Part of a small language model's weights.
Size: 15 layers, width 64, MLP 192 SwiGLU, vocabulary 2961.
Training: a variant of Adam for these matrices, 116M tokens, 7062 steps.
Each number is 500 + 25 x the weight over its row's rms, rounded and kept within 0 to 999. Layers, rows and columns count from 0. Numbers have three digits each. The size before them is the row's rms in percent of the matrix's.

# up: layer 3 MLP up, 192x64, rms 0.106, rows 54-120, columns 0-63
# down: layer 3 MLP down (transposed), 192x64, rms 0.0995, rows 54-120, columns 0-63
# gate: layer 3 MLP gate, 192x64, rms 0.122, rows 55-120, columns 0-63
up54 094:472505489509472502485520528475479456510507454500484525471529442485476493526481514503467512486476511508487520486521509483448525500459486547513451509546497473490502493527456463491526481487479530
down54 085:538500523442505466461463530512500522494501561461516471513460495507511515515505508525530507520474419489506499519527515479482508472486524534493549494495517518513489516481504490485483508473499482
gate55 111:497516459494503480506509448511529530470500464494503450501480531509498520494468536534517490501529494503548506502519521470439486497472469537561523467482519505498538499494514483516494525474528508
up55 109:503537473468568493527538493452496525499512522533523480495523489488495495501480494513492477486507499504472480496468542523501461462516484567486497499481499464470498550480504490509501493514470552
down55 108:470498508521480494499563533502473474511462467476551515540519488490501490492510501465537470547518515470495519516491488514520502536472496531490502515516511482523498501461504543522461561498486476
gate56 105:510498534517485505507531484511490447537490534484509521505504490499515493519525470510520449525514481493540506494483459484466495482528475511498430512544521476481542519484547486508523468463473496
up56 085:505472477500557478501487497497474486512467452465493516476545506508492526540503493486537506512475484502490530464490497508508473502500492450486509525494461460497455501495483492476531469572472515
down56 090:479500479498518492525517517523492475455530463511502460503531492494500516470448498521505540449440508513481505478516554515522520522475519510499508475434474474525507521461523498490513497514489495
gate57 088:446503535511505498514553541460504506525524497485511479465465502567530488509472511526540492498522495514517502477483510507498477482463472490500518495472445483515514467501495480538497464517459504
up57 086:514510563489461532500494523482472523518523505512491524498535481469517512523479515477537511515518478510482516474516447532494517510540532481451470537485478513479489465508521484511476546457517513
down57 085:506492475547507452556486508500532516487578493515499523506496496490505519533522489524557490484488477500502458511508502491471501457498518481455498506483505521471487458504487493518475520553509479
gate58 099:461465533517453474483517497518532490482499467480534453486508521476520500462502512515509527515545513455518474495527514494490486499473493513512454503541534536556497456494484489486502502462494513
up58 108:485488530507511471509520503489466461527499541545511506537511501542489455551456511470499534470484516511488533479494501494544453468491491516514523507516482544507485510537479470496525541506508491
down58 108:484459495502470488493468498495535488521502485503480507427524528509486534449497521519490493514514502472484507484510486511478555517536530474503488490533524476530505494472466505486489470543472560
gate59 099:464519495522495493479514481467527499487492506518471452530484490540516521513498480490464523540519456476494509519481537478535471503520502492477481520507464453487458461535489482499556499517530466
up59 096:499505505499510465530456538458522547479505535490518510504507490497497510451518504549477526510472518509512522478482519471490459513515485515526495505539518549478520508513549518538523501538456483
down59 097:514503538521508528532513471519519431481496492526491531497502519507523475493485492507562520510482478517496525472542496500533501503477470483509474496482494435543482462480485501449496500475528478
gate60 105:511509516510490480500494514492503495548505512470490465527520578491473482530518484513519509530480511497539492490499471493471467458527528533505492514502530507463451447544499488492491468456496490
up60 096:502533498490485476511516504490527461475499498477491507465463500500482505531468497490482487498481425484517529468541487488506440480474491542491485467535527523463549481497510487454492529509498495
down60 093:490494503485525460493484471503481498519511495502458526496495485485516526465461494495462496478486577510474464516449472477555496475455477505511506474516490503488481510490474537492454528511524524
gate61 092:472496496500505503483573462537472481488507502523493519484529520523476537480480498520500511474555489499471548489458430508514484502515467510478490514543500478491472517483518525507516468475498498
up61 111:504464536486505501481509483505486523532515503477485504510487508490517505503541516557501517565484487528515464510486520524558541471501472497526518464472498507482491518471511517509518517497581498
down61 105:494546477543480545535530510513504500475470518521498512438475511517492507499485532512503486455523528521482558492510477526516458459512499523479465465486494550510511509518509460503490487489495502
gate62 095:489560488505537510512512491484470520486503527535484516527501497511509512526551489510530537450520504515507517508471490516510542517530493484494501473471513470511529498464519555502464508554452517
up62 110:506480486493513498506555519490505486506491514504497524537442473500499469468468517481522524509534496499494517493530475470524469481490523530468449542432475483526480539523510524475500483504509531
down62 105:456523479482472490512525542504534482512506493493529480529513459487501463540521492486514444537457524484514493508508493447466501483484492476502499513504538547486485448515467481535491491509503474
gate63 105:487470508510505539479540477495488527482513515534487518486484518528494529511474488518466505542588507467512522527504477506511466512507481520515491517467504506515491473432469515506519477520460509
up63 090:507512488495517475501502499492495512440498477513474459498486534470470460496510498479510520518469504503465477499515499481493484501520502483542488503461530503460553517585529506545483488481534488
down63 090:503491537490489521461503493509529539529547554496517503495509504528491509526497528486482502484511461508487498500509489470487479536481511503534554514559485464548523531481531509467526487482494457
gate64 094:507485513559486500449539493523537514480503491496483520470520521505517433541497510474510507526565498475489477501505489487480505492485506479488507494526477475559521497459509517520470487468491532
up64 103:480549473519484504507512511529505543482543534474522455505532525460507531520471514517489539504467501508488511547502516515516488490485499562476459520472500532510483504509472468505540490531478508
down64 108:486496504501499512507463496506550480517614495509526477492509498490472521508491549498499531513513471542493476553488498487499473478499503515479509497502487518531524475494473528542510490516491472
gate65 118:462514510495487537510492497481491505481528494513486502478509574518451490512512528505467503492481459497492464499443489456509529508513525525496513506461500496526506429498508518486544502457524496
up65 108:458481505499475484526541486522507511480477469566484492513478483579483480512486486510475466478509508505506502518483471502509492509457508570469488464483490498529513482501490524491478457508491517
down65 100:534537482483517540536458439493513525496466486444478504475504522503494537486542505516534501464488479500493491491528472506530524526463528484493524479495484535514503503518528495441501506500495527
gate66 095:485556490502497491508562527502506497468488483508500480444495471461482490512481500492552492494493500485482509532504533494489527488508518510539528494506467468489448512449489540504469524553503493
up66 094:488491496515491499469493532496487483492491483465476485553502459525493516536484493517481538467477507504473485515513481542499491470545471483461493482502521535529481543565551485526516517471500489
down66 099:556462510528504502516488489518522503518532466506493529490488584515554491492470519505522472468516494524495491448512515480506485498512490475514493504485506523484549450501500500498511523464457498
gate67 097:493492522555502476439474474535523473484529473488504488481554501472481524552497474506513466544484493512526512491508498501552482479504487504528498492517519522492474504522449487524496486481540475
up67 096:486486525488491521458502500544543466482523495518502492457514477464472507453524480512525485496480518476496548462475479483499526475514487505532499525514568514461480462513474489511488475514505535
down67 101:502552513481471488485510498499473476508494472509489532473504511494505497527473503486503495519476524469418511492494483513499484481511478488467455468531514537551468487495474494475466480441465507
gate68 100:498517554518500458548563496523515508494487522487484518493554476524513534437511511515513520494492506514532500533497528492494508528487506522513485524490469493500488530499560475521484523494543522
up68 094:508505494533501492491495501522531508476496542431487528499518521463515556488560473512484496501510541491457523510501496538498494492521508501483534528501466510503479453517499536463539521485490467
down68 098:465556518455482494501462535492469498488529501505495497538519552479537509522474511500509489490447463512435518492484504507529483489509519507479462506522489511478549525524491500475512494505481464
gate69 110:489550486502489509479490515490530529469520497501493518482516502493505545525529528521512488506498477537472487508491493500475495497525518528529484503512493396477537471480494456507528479459483531
up69 102:480473549507471527483509496495500491459494461521472512491484495518503488524455477465517483485495490487495474459491456514513520489526476503496484490519544468507459534498446537459533546515473517
down69 099:506496457477510523500493505466542543505551524507527510431515542480477520484496518530475523483522504523476508523499556525466500509536534513488519488476512469518523512505530496498508467519523529
gate70 102:460495460530476502486533524527510520480502486502505544481514515521466518498503499485535496492502499462546463513472504499542512520507520539535460468549528517526480490462545530501454514507515501
up70 105:479488535481514481484495486524488540486454516513529466502500471471549486473474509492507566502476543517485495553534519491520483481543466490510502496496521493525519479504485548493489525490459527
down70 111:516496482534495482456467492502473472524500483493495476525484490489494492457481503467493541484487502558484457491473509529471546491570488463490465477496489480455470491467489500485481517520489476
gate71 096:479507548499477495524476475539492522516496486496506462499532560495448492502540453530498498536460500494489508524499480482466473507492458543521519507496482519461484481474487489531481513459529503
up71 105:475476530500513509491485532534541474496487542478503504513523524476500542541506506528522533494426518504458550510536507515479491521506488516492496519493505498470549489514493448502517520518539504
down71 100:500522526467482505488522532499474501496488475468495525546481463458551509493502463542483468489495479503513490499455507518470476462513509476455490516483508524468466506509489461459491444506475509
gate72 101:498483523512469513491551507463496484509529508451506510544541485533521468487531524522514491430471518489493511489498505479501511464498457470495472465520449458513455490496494511500513508494500522
up72 087:463494571494503530517488500476475508544516502481510465507513504515489467523532502499526526484466505522559509546471492513504526478507515459510471503503475520524476546550506487536495501520506476
down72 098:475469539474474516521467486474522486529517499481518500481496462517460492470535537472548471487542476459516506544515473511488530475470496495504517481453516523498482510520490495463487461465493506
gate73 094:503508523505513518500496521488483533489527485468514526549463535489496481530514500449488493476470482472515507485507438500499482435531493528515511513483529449512483491534526488467506546518531503
up73 097:500501515487498494530478487487540473485507480514487485426503515507522516500488479506432484518490539510495485528525525517462484505531464533530498518514489555486501524511534509503526570515489503
down73 101:505500499497483462498498515524516489477526495504467529508540470507447490475495477564510484521534472539467500504512530456472537516510507520506510538512534455519504509450473530463503475495502481
gate74 113:490531503531533527517517513474495501513513483513476475501534498571500518505480548468536538511520461498483445546460459475467487503500484473502518510514479479507527487495513541504499525529498481
up74 093:469505506511444518522483513458523505518518467539514474502483498511485476471497504476563552512509507480538509479535493554504488491495523519478485517497457508492511466489511477528460518488451521
down74 096:475555523520499506532515500485498498496494499546481506464504507493492545525477538496505542524508492488494498530494476456511500472527529498481484536482462488528510496458525499416524501537499521
gate75 094:493475482551478504491457470520527468544520497528517470511519524476466472500473507454525488474510499481536474486479495487526480474504488516510438525520486499541490510482488497494517570492519487
up75 100:510513529467469518485542491467501495452498529456502486506531534516504512546519501507492556457543509495430513535524507482459489505521508484485495468503518506485471492486485520496528509536487494
down75 104:482505495527475494493489543475547483481564496463559495526519506513466470522493491446490546497537491522503474492458500504508464511488487521485513495536478500541503482503489523505523512512471463
gate76 100:491503504503503459475548505511517478480498518487523509444518506512451470539498493479482472492485498478473501493501489469511489423524502476494489464454512492522461520437520508501512496463511523
up76 115:505518496499524568482501468497515525474487465457537497470510481496481543472521507489506527511528486473484451536483486524476493538517482538472487498507493441476491501522546486491518476473502477
down76 119:472496508517485486506552496491554503464567525450486527474503488510462512524485549509505510487502494522445519485492486448506487447504518511498481492474530518536496525477505501499513476507498525
gate77 103:500552506501497520521467476482489524531489534473482507518520505499484555526529513482508499518478499491506470536501476482513551503536533489482478524514498470449508518454537545524521506497467543
up77 102:485535522501489527475475504506502439503501454476490513506489508483520495492481489496529482483462518497531511477518479514561552496511491486467513517505564521458533490435478495505526504510520492
down77 100:534495507505522504549488465460497553493451504539518505477528496506485535476504517528488489526487476463460492502480502538471510542539541477510523499504504479502540518456502502471460495486476514
gate78 098:501502524489507524501502493468486498501492477480489452520513520496545479507517512498516492516505473523493487467510471486530494457458508550469472522526460545520552472459520452505527485486451512
up78 099:489499484494508505461476488494497526522502525498540464530488546502499519502467545503542465521515529442521513498535483517469485510535525482474469529516511494481469495504508529455547474509537473
down78 097:487528547495527477484499497487476475471492497466507491489515472513534499504486487499427504482485511489485499535538475485548498553530524528520503484453507481474480501489560461485480484534500493
gate79 104:466456500502486518548455528469493508499495489520468492516519526533502471505539496515507479493525492533511474502455499491515471480538482450498542464524481503466473522510496518531552538479509490
up79 109:507519521491486465523499508527509515501485510482537519515487510478492483430539522488492521515505533510442534499484492465554519535519506509490504503469504495497550447497494503456555488483509520
down79 104:496467529512531458444529468500483482453495473443486483487521480499495535479500531503531503489511482482508494494501533539505513455535528514501519498550522472497498549473507503535511492478484522
gate80 099:498577477494508495506509481503508486527490508497540464538485456499523499474475497495470527593477498483498506499518519514503476499558494535546500476489510515482500470490514485536503501515507500
up80 123:521504513490480521546474488536510484459512521488512508529541496461523502513508493497524485537486498494499471470515529491519490494498541426522534495452484488499463475500478443490517471507501546
down80 110:500512499442497464548499531483517527507531510491512521489466487526480503475490549502525525526513454507452528538494509508493500495457501521500493492544476518446494511524495475499523461498524456
gate81 111:479497567521490501506472510493501513505528486490517496479504503475497480548496453536550518427471498495506491491477516486537555507526500572493502484481515536530503493510493478486503503503510503
up81 106:488462476508504534507535555547507502527491485497530505528467509489508519527519504509502462564526479487496508471506515482469511503513461527523481533483515495489479517497475458476527471561516477
down81 102:511462495493478443510503524475475482496451517516505466489494508536542491525464454502493471519485530490500492523501496522515497470471522543502486501505497503497492473478466467561540554505474482
gate82 088:483517496535503474500450543478498517484498485496434478533487527502521490511481509466506530503531498547472497526494525483487518545464486554557522503491485484513512508470487503461466507513487479
up82 096:507485521492470521500480469441480491488494529464494516539522484547483474483509496465465498465474492487453463485498558506454504497543520483475512511511497450485499504503527501542495471495522507
down82 094:482529498567526528488480524520496448462457499465497526480503529506532481483449492483504494510514486521532471486511499484488440512539471509481493524483494500457477498513502542487507536508474504
gate83 104:461504493507475516482485480524521490553485469509477508427531468518497516441481514532467467532522503531481503481475492476478527490530496518504508497498485496501453506456485516490542504494530526
up83 090:499470524501449500469515477499491498504512444459548561543463527500498505475443490500501453532510506488491495519524487477507514515500484547487500501500513484533480489485501479477531467462504506
down83 092:500546512470505444504514503506470488553507505454489516507495474488513500528483511499479507484467467532476503530469536506522472496507565541516468507499514509522482534489455498455525506505511467
gate84 109:490503462512543495544483533491489469500522470486488469485513524507528487531500493484510497471555494519508488491508530485497518507505518553542523461461505534489471537491517532539499559531484492
up84 110:500478452494464524502466499535507508518493531529502492526448557473502475511472509525502499539554486490527461480511489480482490470531498504487542445512477546491507475518519487502489488502516470
down84 107:526517474493478499537485527464517543507493480497555482537534526524491498485502475466533504500474480488510508509469519536457516487487496471457465501546526526518501514497504441473510487501541520
gate85 130:495527495556485492539531497505519468522512506478510455494522486543480484496509510496481496525521442503533505499471479465505514488536496526504525541507487494505508482444494539533554534526470502
up85 093:535510471497497466549513471474506515565469497487488505512472449522508518503548486523493498545559485500501519503503500498506522489474462497554489520484480509531499491491488539516526533537488508
down85 101:469450496461535440485510495485503508506457494504519532509483481502530488478538539529509475518464533479473550497511496556490532470510533513516523476516472477495534471510480513506483491494510487
gate86 095:485489494505476450511513511513535474518513494483497500477507461523472521495476512503514550529498482516481493513504475500483484471469452559494506450503528511510517479468525445529543550490497528
up86 106:474521493530490472485507517469491494502511497478496471491455457429499515532504499480496507511462487480487524455474489506453492505517501538506511521480455485521511486492481442498475525557509470
down86 099:491492545456471504503500516487501500498502505513516502505502537519484536494490533485530491482542507475530491493441455512478529550488462505482526492464529432495502477505464523490508518491549515
gate87 101:522542537488485527536517474476544465503502547549442483513502495480502476497496508485465516496525510503539486536512499483517490529494502516529496445486519521483540526505525509481497501497550539
up87 101:482508488490476522498462543514472466549504509500483508473527512506511502505527481495538502496507468460480533522513480535503491524515561476479539550443513456489500486499491511512468478507494545
down87 097:461512487467500511466517523517452520477510498515515512492485533523542527512439496489506455510494540509460463495520495477464507484505494497508485529485489459445511523543474532536496521515515486
gate88 116:466528499481482551492474474490502503490523495504528497505526502483469537505490531437509540481468481529496460559490470474509481501497523518497483563504493495515520503473508553519542517502486501
up88 103:530501512487527497509531475497542545471534505511521523487493458490477520480494557494523486468521456530484477546476488505491466507458524472505546525504465501537530498518527488498477519504468518
down88 102:525484490480523437524462529500500488503476485512453503500483534507493473488545463540458499510515525464490565469485517535536533491489496494515487465497511513490479491507503469489473466503532494
gate89 101:497497482524477499539536478436508522481489464492527518495552491479511513464484522481510569485529481503481494492504499521515451499551509516495493506441520494510483500493498539518480504491460476
up89 080:484519515456531477491482522535523465495502511486454516504503495540517489550568514508518505450521474490520501513498501508501499497505552510498512496553483502479505506445562482502520494509499526
down89 099:477455500513521493468509489510502476524512508507469488480489478523547512482470522502484540515545530478472519517516436432519523492540529516503518462514516492546519483522498521520497495519485470
gate90 095:482507483520535505475529439468492450498502520493462467509491460511497478527498523545537539537519480471474480486468495490478518492472460523515487494506489454471487481514520505500486502486524551
up90 091:513467503516483461490462510503526498499476477460519529524477500502455540526449506499509494526549504487505477510494524501543498446547483522525512498524484529498466498449490505506522483459482533
down90 088:513553522491467450482526482484497516500481487470468523491544508469465509503536491515492530472539470532492474528516534486480458525479503524487498471478509517518534511506495464462497482460540494
gate91 106:470479474483507482525501489507533460482493517487500475511518533502502473497468529490475454511500509532487492474488475413483495489484532520556457481534489535480451529500514486524499496493481492
up91 115:492481529517501445504524526486486523486503532535505516482479518504503479535518489532549494465532462550480507467509540527493541466477480500482497499544476498515517545521464524498497533478516477
down91 116:515505519510508512503503524483479528495480491501525483523522498480496458508498440543475497498517536428505505443518453478490519533513494488468516525484496506461515521555508537539505501488519486
gate92 112:471516499514461484529534497493523487505505517503510503518507490542467493495463490462481563537507512498502471513480495502496535449543468496500489524446498474549478487472497506547542519501508527
up92 092:484530521485470463527528516488519524504511476479487522514468526526507492528493455508462512505468477468498522510541506509491555475516482448482460516472503440516461457462494491506504497505490490
down92 133:505499485424473468520512521502525504485520503494523503527484509513458468490491476495472483508464508527500516499504535602507528503486486460498488523435504497524514502479492511509489496497493502
gate93 094:441532506523506510474508485451511488482486470561479475478505504492493542505526488520525499535524508483472480535486515480495473478463514535532523515488439518483487506520467481518524514491463513
up93 100:486518494478494534430489517488442547497512500480516525550503444472490507475516496484467501516511484512465503507528473472464497494555477490497525489509513493524499474464495497471541519499483517
down93 116:501452504505492476495507478501501529529551532465504470527504530452478488501533543502499544523486473511514461521488491474467513487563516490474512517504519482550524511480516528489531496509459503
gate94 094:507510530510518489505500544516507537531468525502519520499492511565495520491541507451496487456540511511514498533505494465467533483510504530515474535535486449473477475484477504509529505461521480
up94 105:489516489499495481464477486481495560496498523459524528515473529496479480451492482478428524504485509486442499543525526484475483460500497496523501505488545523478496501506520517492537533503528488
down94 104:439479512486507488434507527534471478496497534489494528500512447501509515497528506489493518470448560488494523493500516466519511476437483486519473515487527488505500510518522507511516548509494505
gate95 099:501532483523476507477509458500499491473525463476490467504471480469506474468532480458518539471522538502522517452499484507490532463535496517436516518493490492507536498474481443528502500496485494
up95 092:490482494490540514477515506457509532478474476469497493462497507482506500518510468538528535465471515509538449506483463484480516465542468517499496534531460530462510539488496495518473518470516474
down95 089:519524542454514526494472460519511509499461523518504555541494502476499546460543510538522514482512517529456541532531516514522509498492524528503479539529497476492486497506515484487500500524529518
gate96 086:481524467491494517530495548473467480507514518485476503496512469553485478472521548510478503460492470496501507516488452510494538494544521457468474474481487476505515467505552484514518548491506500
up96 094:464518487474473501497516550525475472531519471496484521473508493477490475451495486535489564485420509494478511484530497495513466540529467526516488511517510495468507491501531520495527512521498497
down96 088:486508447490510461489505492492515515490453476498489499499523488429474462502521521500525522512520505487496497546477493528525581536475507484483481471488517453486497500463519463510495505513498490
gate97 093:499501517530505477522494451537512510493506476463476485510526497530489488526509513501510493481473500546496493499526442485487465510491478529484496533526497590489510517555534522519486525531498491
up97 108:473537520497526516515421475507495511470464506487473516496478488476461497484517492488458498505454507458501476515504525497504533515484474491516500516464554461463464524505477534522480511501522515
down97 106:464512481528478462530522523517515468492515504479457463488484498476481470514485500508482475470495500482498511472511499449538504461499474505541498500564520557528508509537499463537480498523522497
gate98 115:490521520532530463541528508461531545530526527490512503471537514457435519523515521486484529506525465502497468519494467483496470526500487471494473500515501493498503516490472522550525478523471501
up98 110:505505486509492550490472477505516544451503545514477480455504517500505485469485501518515473493485508484516497549509487507477516464537503527537498559522550497487495494532522494491494471492543448
down98 102:485522480526509530523492492510483496503537491459489528495486439526503526513517492477502475505550505514485486486467505490527510509478541510520472460535488528551471446505498539521487526497464544
gate99 111:499495532538471507498503519512558507511528456574517510506490473525499501534498489500528519509510522491538516479529483491510537499478483473520496543528531495479523462498525509478557473500489536
up99 107:501508509520489562479494535433489501553517497474501463521426447514500484525502474465472523463503524483490493466499484489499507475473483482497478498507493504482528493516498507497465489515486465
down99 104:493473491503484454521496503483477567486439530492524525480516514487500506487493490478508504530486494492474544556493516551513546488508499491493490461495518462547495527523498487482546502529513499
gate100 107:485462532545466543538500517563546530534505504506506449519504508491469506490506509547467521485515510505509509532478522476481523507491496507517549522488539504506500498522504506496527447481495522
up100 094:513503521537480524510521494514511517527519495527504485500543483421552470467509535489478489485471533477499492485493522507530535520472498544469476491526502486512489541468515455484468469491501503
down100 089:481522505495452451526530498469476501540469505517486515507486506475499524533465452539501494519518525499540495510486495471508453449479489505506499515532495520464538502515505474540490528524487456
gate101 106:479516526514517496478502492490541508500498471485451470529502474479486527501570495530512498528504451509520506490493511474508477518526461546523514500483515514463522415509504518493496496526473497
up101 104:490491482496472498497468503523506487567486514485512470502536511478496499455509509489468438485502486471498479487556504518530521464471446498516495526488477539535512489477488486465528467514493532
down101 102:448522488535524451524490464490492543499460520491472500477498458540501478509482493486483513496455502491532525516512554553496475512477512542518528481506528504457526511513517493506484511529505486
gate102 107:528516528512497470500551524526532503532522483473507487516483519569500479531497498485517535515486508551472503494507495466556496472541488571457471498478503514509488504500501492476497488485495502
up102 105:520454511503464507488482506516499509510475463456484481453493475519493496491506508533474531464553490496464453528531512481528534506509503472461453501506471510496501547478524502476531487512484538
down102 105:496483451504506485504525478506536519470528512519491510479500517517480460489477477502577491504485507507502505555539558474472508478493562514465488496498508476528530504512479499472521509498530476
gate103 094:490476511486466466507515511507505528502523524513513516484491460532528456457478516511497530515492482532491469492468500450506496488485486505525495487495466459538534472485538456499548550535530509
up103 098:500516496488559443510481537527468491516506515481472557510501530481482491559517500500475503503503490505483529510503497488518511493559478467499477519548474512479478481485509545514528520460506475
down103 095:495565472516527511486514485465456467482481503497511505475508500486522468479537522520488491522534476489478503515525502522509517491495451482514459485511515504426483517510502494530468514533559497
gate104 108:472481513512525477509503499527507505510511508519536484500549546478494520512532464504471463539503487512449493518495492480546518529512501511499461507441459547494483501490491504498540453460486518
up104 095:526488536519489482497541537528526495491512468491506487544455474480506496490468488548498485518454466514509500490543512479593505517493512511492479485482521471515515519498485501509502498477547511
down104 091:477511527491499436492491485487495458504490478433530487459502502484503510501495490545531472539499473501451506484494470487489500501496527464496497566474527502463517502544469519491500498472489489
gate105 103:488521500483468463536512499470535516473500517496447500505449470504509547482509498512528576468497511513529496492518519476479504486519499470503497488503455505478509561493504538518482516520472475
up105 109:506442467507461505480481469497497466503508509515509505490513487511482508465486486493502475525484486482568525467510445485542517482477504491514473538475492564497520509514525486488539510490545527
down105 108:529490445515513517514456501478504533495482510512472501480509525506471510480531548494476543487521484501504500500499549519479457496508483524500528491508468499439541501517473537496480490540527450
gate106 091:497524502512490462503492484513493508490519515473503483509509520517535440534531474479451501524498501556529490492515514466481469481504521502563467495461479478513502504540466488507448538511525495
up106 096:519489485461481484537494490531505509488479545506509501535521492544469533497488522514525502509572488488500502503508518450457482492488463442536495463496456503501468477519462521496486481505514507
down106 093:530472482498495480505486497506507502513451509466468522477505505495459510482459487488538523529543481486500462513476503438460494485509467463503508492501480490542456486430515487494496488537503514
gate107 091:498488517505446496495469490516510439483498516516478502476450503542471480490497506505526475496519486497528514520506474498490502498527526482543468453502531473473532456479524530499493464538449511
up107 091:497490466516519513518529553492495530507485435474481453506509538534488506473510496504510530504530527509479474503475534482541511517474504510425559490483498523509503507513532500501492514515516475
down107 094:458482496506501523518487525479518486491514470479512472497527518541493468470486466474526502481542501536451520480493483522528510488516531512444475472457528502454484488532534466516530531501489489
gate108 094:489529543507456543514519511547499484508495498479502505508534511523457534526527473485525541478497504482523488497488499509558538460474506461541534486492508473520496522534551513505499507523485515
up108 102:508524471469514480470511516501496536485504454473497516506507507472498491523500492516469500555541499480545522457471478481509531488483482472482520516455534502488523494498501492476496518468432446
down108 095:535484463518511496468483473491504494499483524506487480501484549514517528509473433489464481493499524510462529531509467551498485503549492530477495509549479482508506468509460545535515496517498523
gate109 100:486508494543500541489535476510469537516490534494460486474516498521518528518471508497521492520503467506515537480540447462481511455517516475513433498472504505480489462497488494476484466469498476
up109 107:520519539500474487500527530507478535476527494499528450503499542478511467514484510505466464532514479487494497479515479506494466491498479549490442527523488525490471511523546511489486474438476477
down109 098:475536535460500490531475484530481477515526471486497552522521455492531499491531489503490537482498494495470549574522482533506506481491503486524505518516525466509453498498467525504517506531495494
gate110 099:462527458492467513504466481507498480510530513526484516486546527521473475459514489569461536483469518506471480519468520496453466491518524507502465500471502473537494476513502527469488505501508495
up110 105:477470486499512478493487494486479536479532477521495479517514453558494525490524515528541504513487502481512530516471483543521490493534455512516503536540547497511490517525533454450487495499510467
down110 108:506529501499488454494523547472469524505457491445472490486496514484486486502484474452534471520502510493500511446512514524530550457480495521509519535512491515479538535517494471491543493489490517
gate111 094:491516500469500490496504506498506478515501503544442479517460516497519507516506510476482537457519476487514481509499477501431488507510503487529490516481472465497431457501488464532519552489462493
up111 104:545522494512494488503553477551522507482521507521501482516504468475517482555503520509523489490509508476498504528507510489492431528525555478504454496522441495515454490501515477501494484500518523
down111 103:531514517495506513527485518521500499486555545504525515519456431508461490505501522495528522501502500507525462540505509541524511464543512541505531492540525497526509463520494474507525487500512466
gate112 105:509510468523500555512438479508509473500501510434538475478534527476500502503544507461527515487479488514485491500516507512517509521522445531517475475484488548496469487486504525498508520547488503
up112 118:474503508505519501526512485448471463458508555470504477548523481550513479509468492494496515475444488517508508500518532510477504462508505479464485514494477490500486526525539487493462488480454529
down112 110:482473524520508522454499474493476486543528489470522532510485498452512483464496521490481503448517489504482538486494490487485495471453493527491488446487463533516506524501465466534495535496529457
gate113 084:520509492517495520488510483414520493486476500505488521516501481437489459485495511537479505438510500497477496514506527474484507539525475509496491525531514519517494486463470454523554509521492494
up113 086:518479524523475485493550501499520481520506470489529544526478457483511491519545509519501516516510480494536503501498507487515442553503519514510516480541532548505514542472500472520553535504510500
down113 080:555487543508517500548494469516499509506492507480462516494499530491470506478467470489481517527501511512473473489531492486488546469532529491491456555495462507462485494555489467462495490505504513
gate114 094:503476512488478504486505509514543535479469482499525528500455487516479451511511512522488501561503457505501492513493475484480509472572487519474483478499449458509490520496528508521479509527517552
up114 102:510526531524480502465477489457481481477511489496492492528528492482501476541503482502553535482528477503510522515523498560518511488524517555491499507538500516537568473514522490497506503474472461
down114 097:514514448494513513535486520458498481435470516535477460488480502488510523488482488524533475489493512519529485482524492515529521474503456555453498543531509479485497488539485482501529527504511493
gate115 105:509501471507502490482440533512490505494522514513539505492463501506512428513484502487526485508457499512522513511484505468460498500549475503538488533489554460511509487517487469516513543520549488
up115 100:509506486527480543486427466499498504525507476502525477507494523530485526508528448495506441535499523483546517493488522509476537518537461475499501536513513493466496487502505536490547509500484503
down115 104:503506500475528452450498543517487449495537512511483492512523505507560471524495518545540530542500486546494545506475513481524498487519537508540509525478490497539509513512480485515494512517492494
gate116 092:480520501532539508497485519484487532488488472476508511466486454499544478465525513525503490480509464508491510503508481486474514483526491526492478461506469527486524534468482486540530492475412476
up116 090:482527547532568509511452464444517504506479502498513471504513486478540481491503487481525501534491497502467531489474496522462491506488544468473479515482543520520508524471489505477480500469531516
down116 087:469488499500491464475522494548515517519496511493538511463464488494492527522527506534484479488505539478490491537484509476564495495489514556507529507499525518455454459536476497517483455517501499
gate117 114:445513498514538505526533479485513479491493509479530464477490477507503495485499504513540486505505485481528476488504514507499477480523522532494515497475457419489450506452498514526489539536473538
up117 109:513497532492482481469520522534493542502512478492498474473524500498500495434496478483520538497495497485441481537512485484544521518492496432499507514522534499511521451540493506514498548507502532
down117 114:509510478506456492519484509511479512493525488517490543451512539513492479528486554495476543500512489541473479514460475480482537479506525456508493500544514484528473488492541465498525473470460499
gate118 101:478482508541457532534493498508532540472515517537525436485547522511510487505516518495516504531492479534494470462522514527543528480525479512462482485521501514521463511481519496503515489549506486
up118 098:504485458510501501484529502499505526460494481545484470479511471539518542488513515472510503535492518487521489459501479540527520484527471501508507437523493488490481535476509542513501548547457500
down118 107:534477488474453501517517533485478519464471512535492504462498496486558487494524534468466506454481513489528501519510497556499493510523525520519485474471523479544506514533518493468519486550512506
gate119 093:510494450515499498473535516545484471510495509528505528537500571443479499459499475478506534465525483493547512535492519446527489517499486512499487492487489522492534493512482507527528499502496471
up119 100:478471497481529516489504511492480502507510518545494451511470487556484486497476503494461492489539487479520519525537489474502457515459491512485540475441481530490516491513512462492506493568489519
down119 097:557510490492483455514453515482495510480508500436418513507531510518484497543530504502537475501510530502486491507527504506522504522486508493528501454515525479540508532455498483490508509485507507
gate120 104:504542505498485533479494487489506514513505522517461495514481543490495518491532513518534510475553486500501516537471512458522526468499522456478495503409499458475543508527506509509487522508490515
up120 101:513491482509518512472481494487501517536490510540530521471487486545531491517467507526478557487500463482493525523492473511509543495467507540523466509533508546514462469472483511500523521563510494
down120 102:504497523518504520548488520511522528454518523491492498512479470509524458551527543483466472445487505523519484471539501503494501542505534490514531489535496508462508509479487533491446472503520490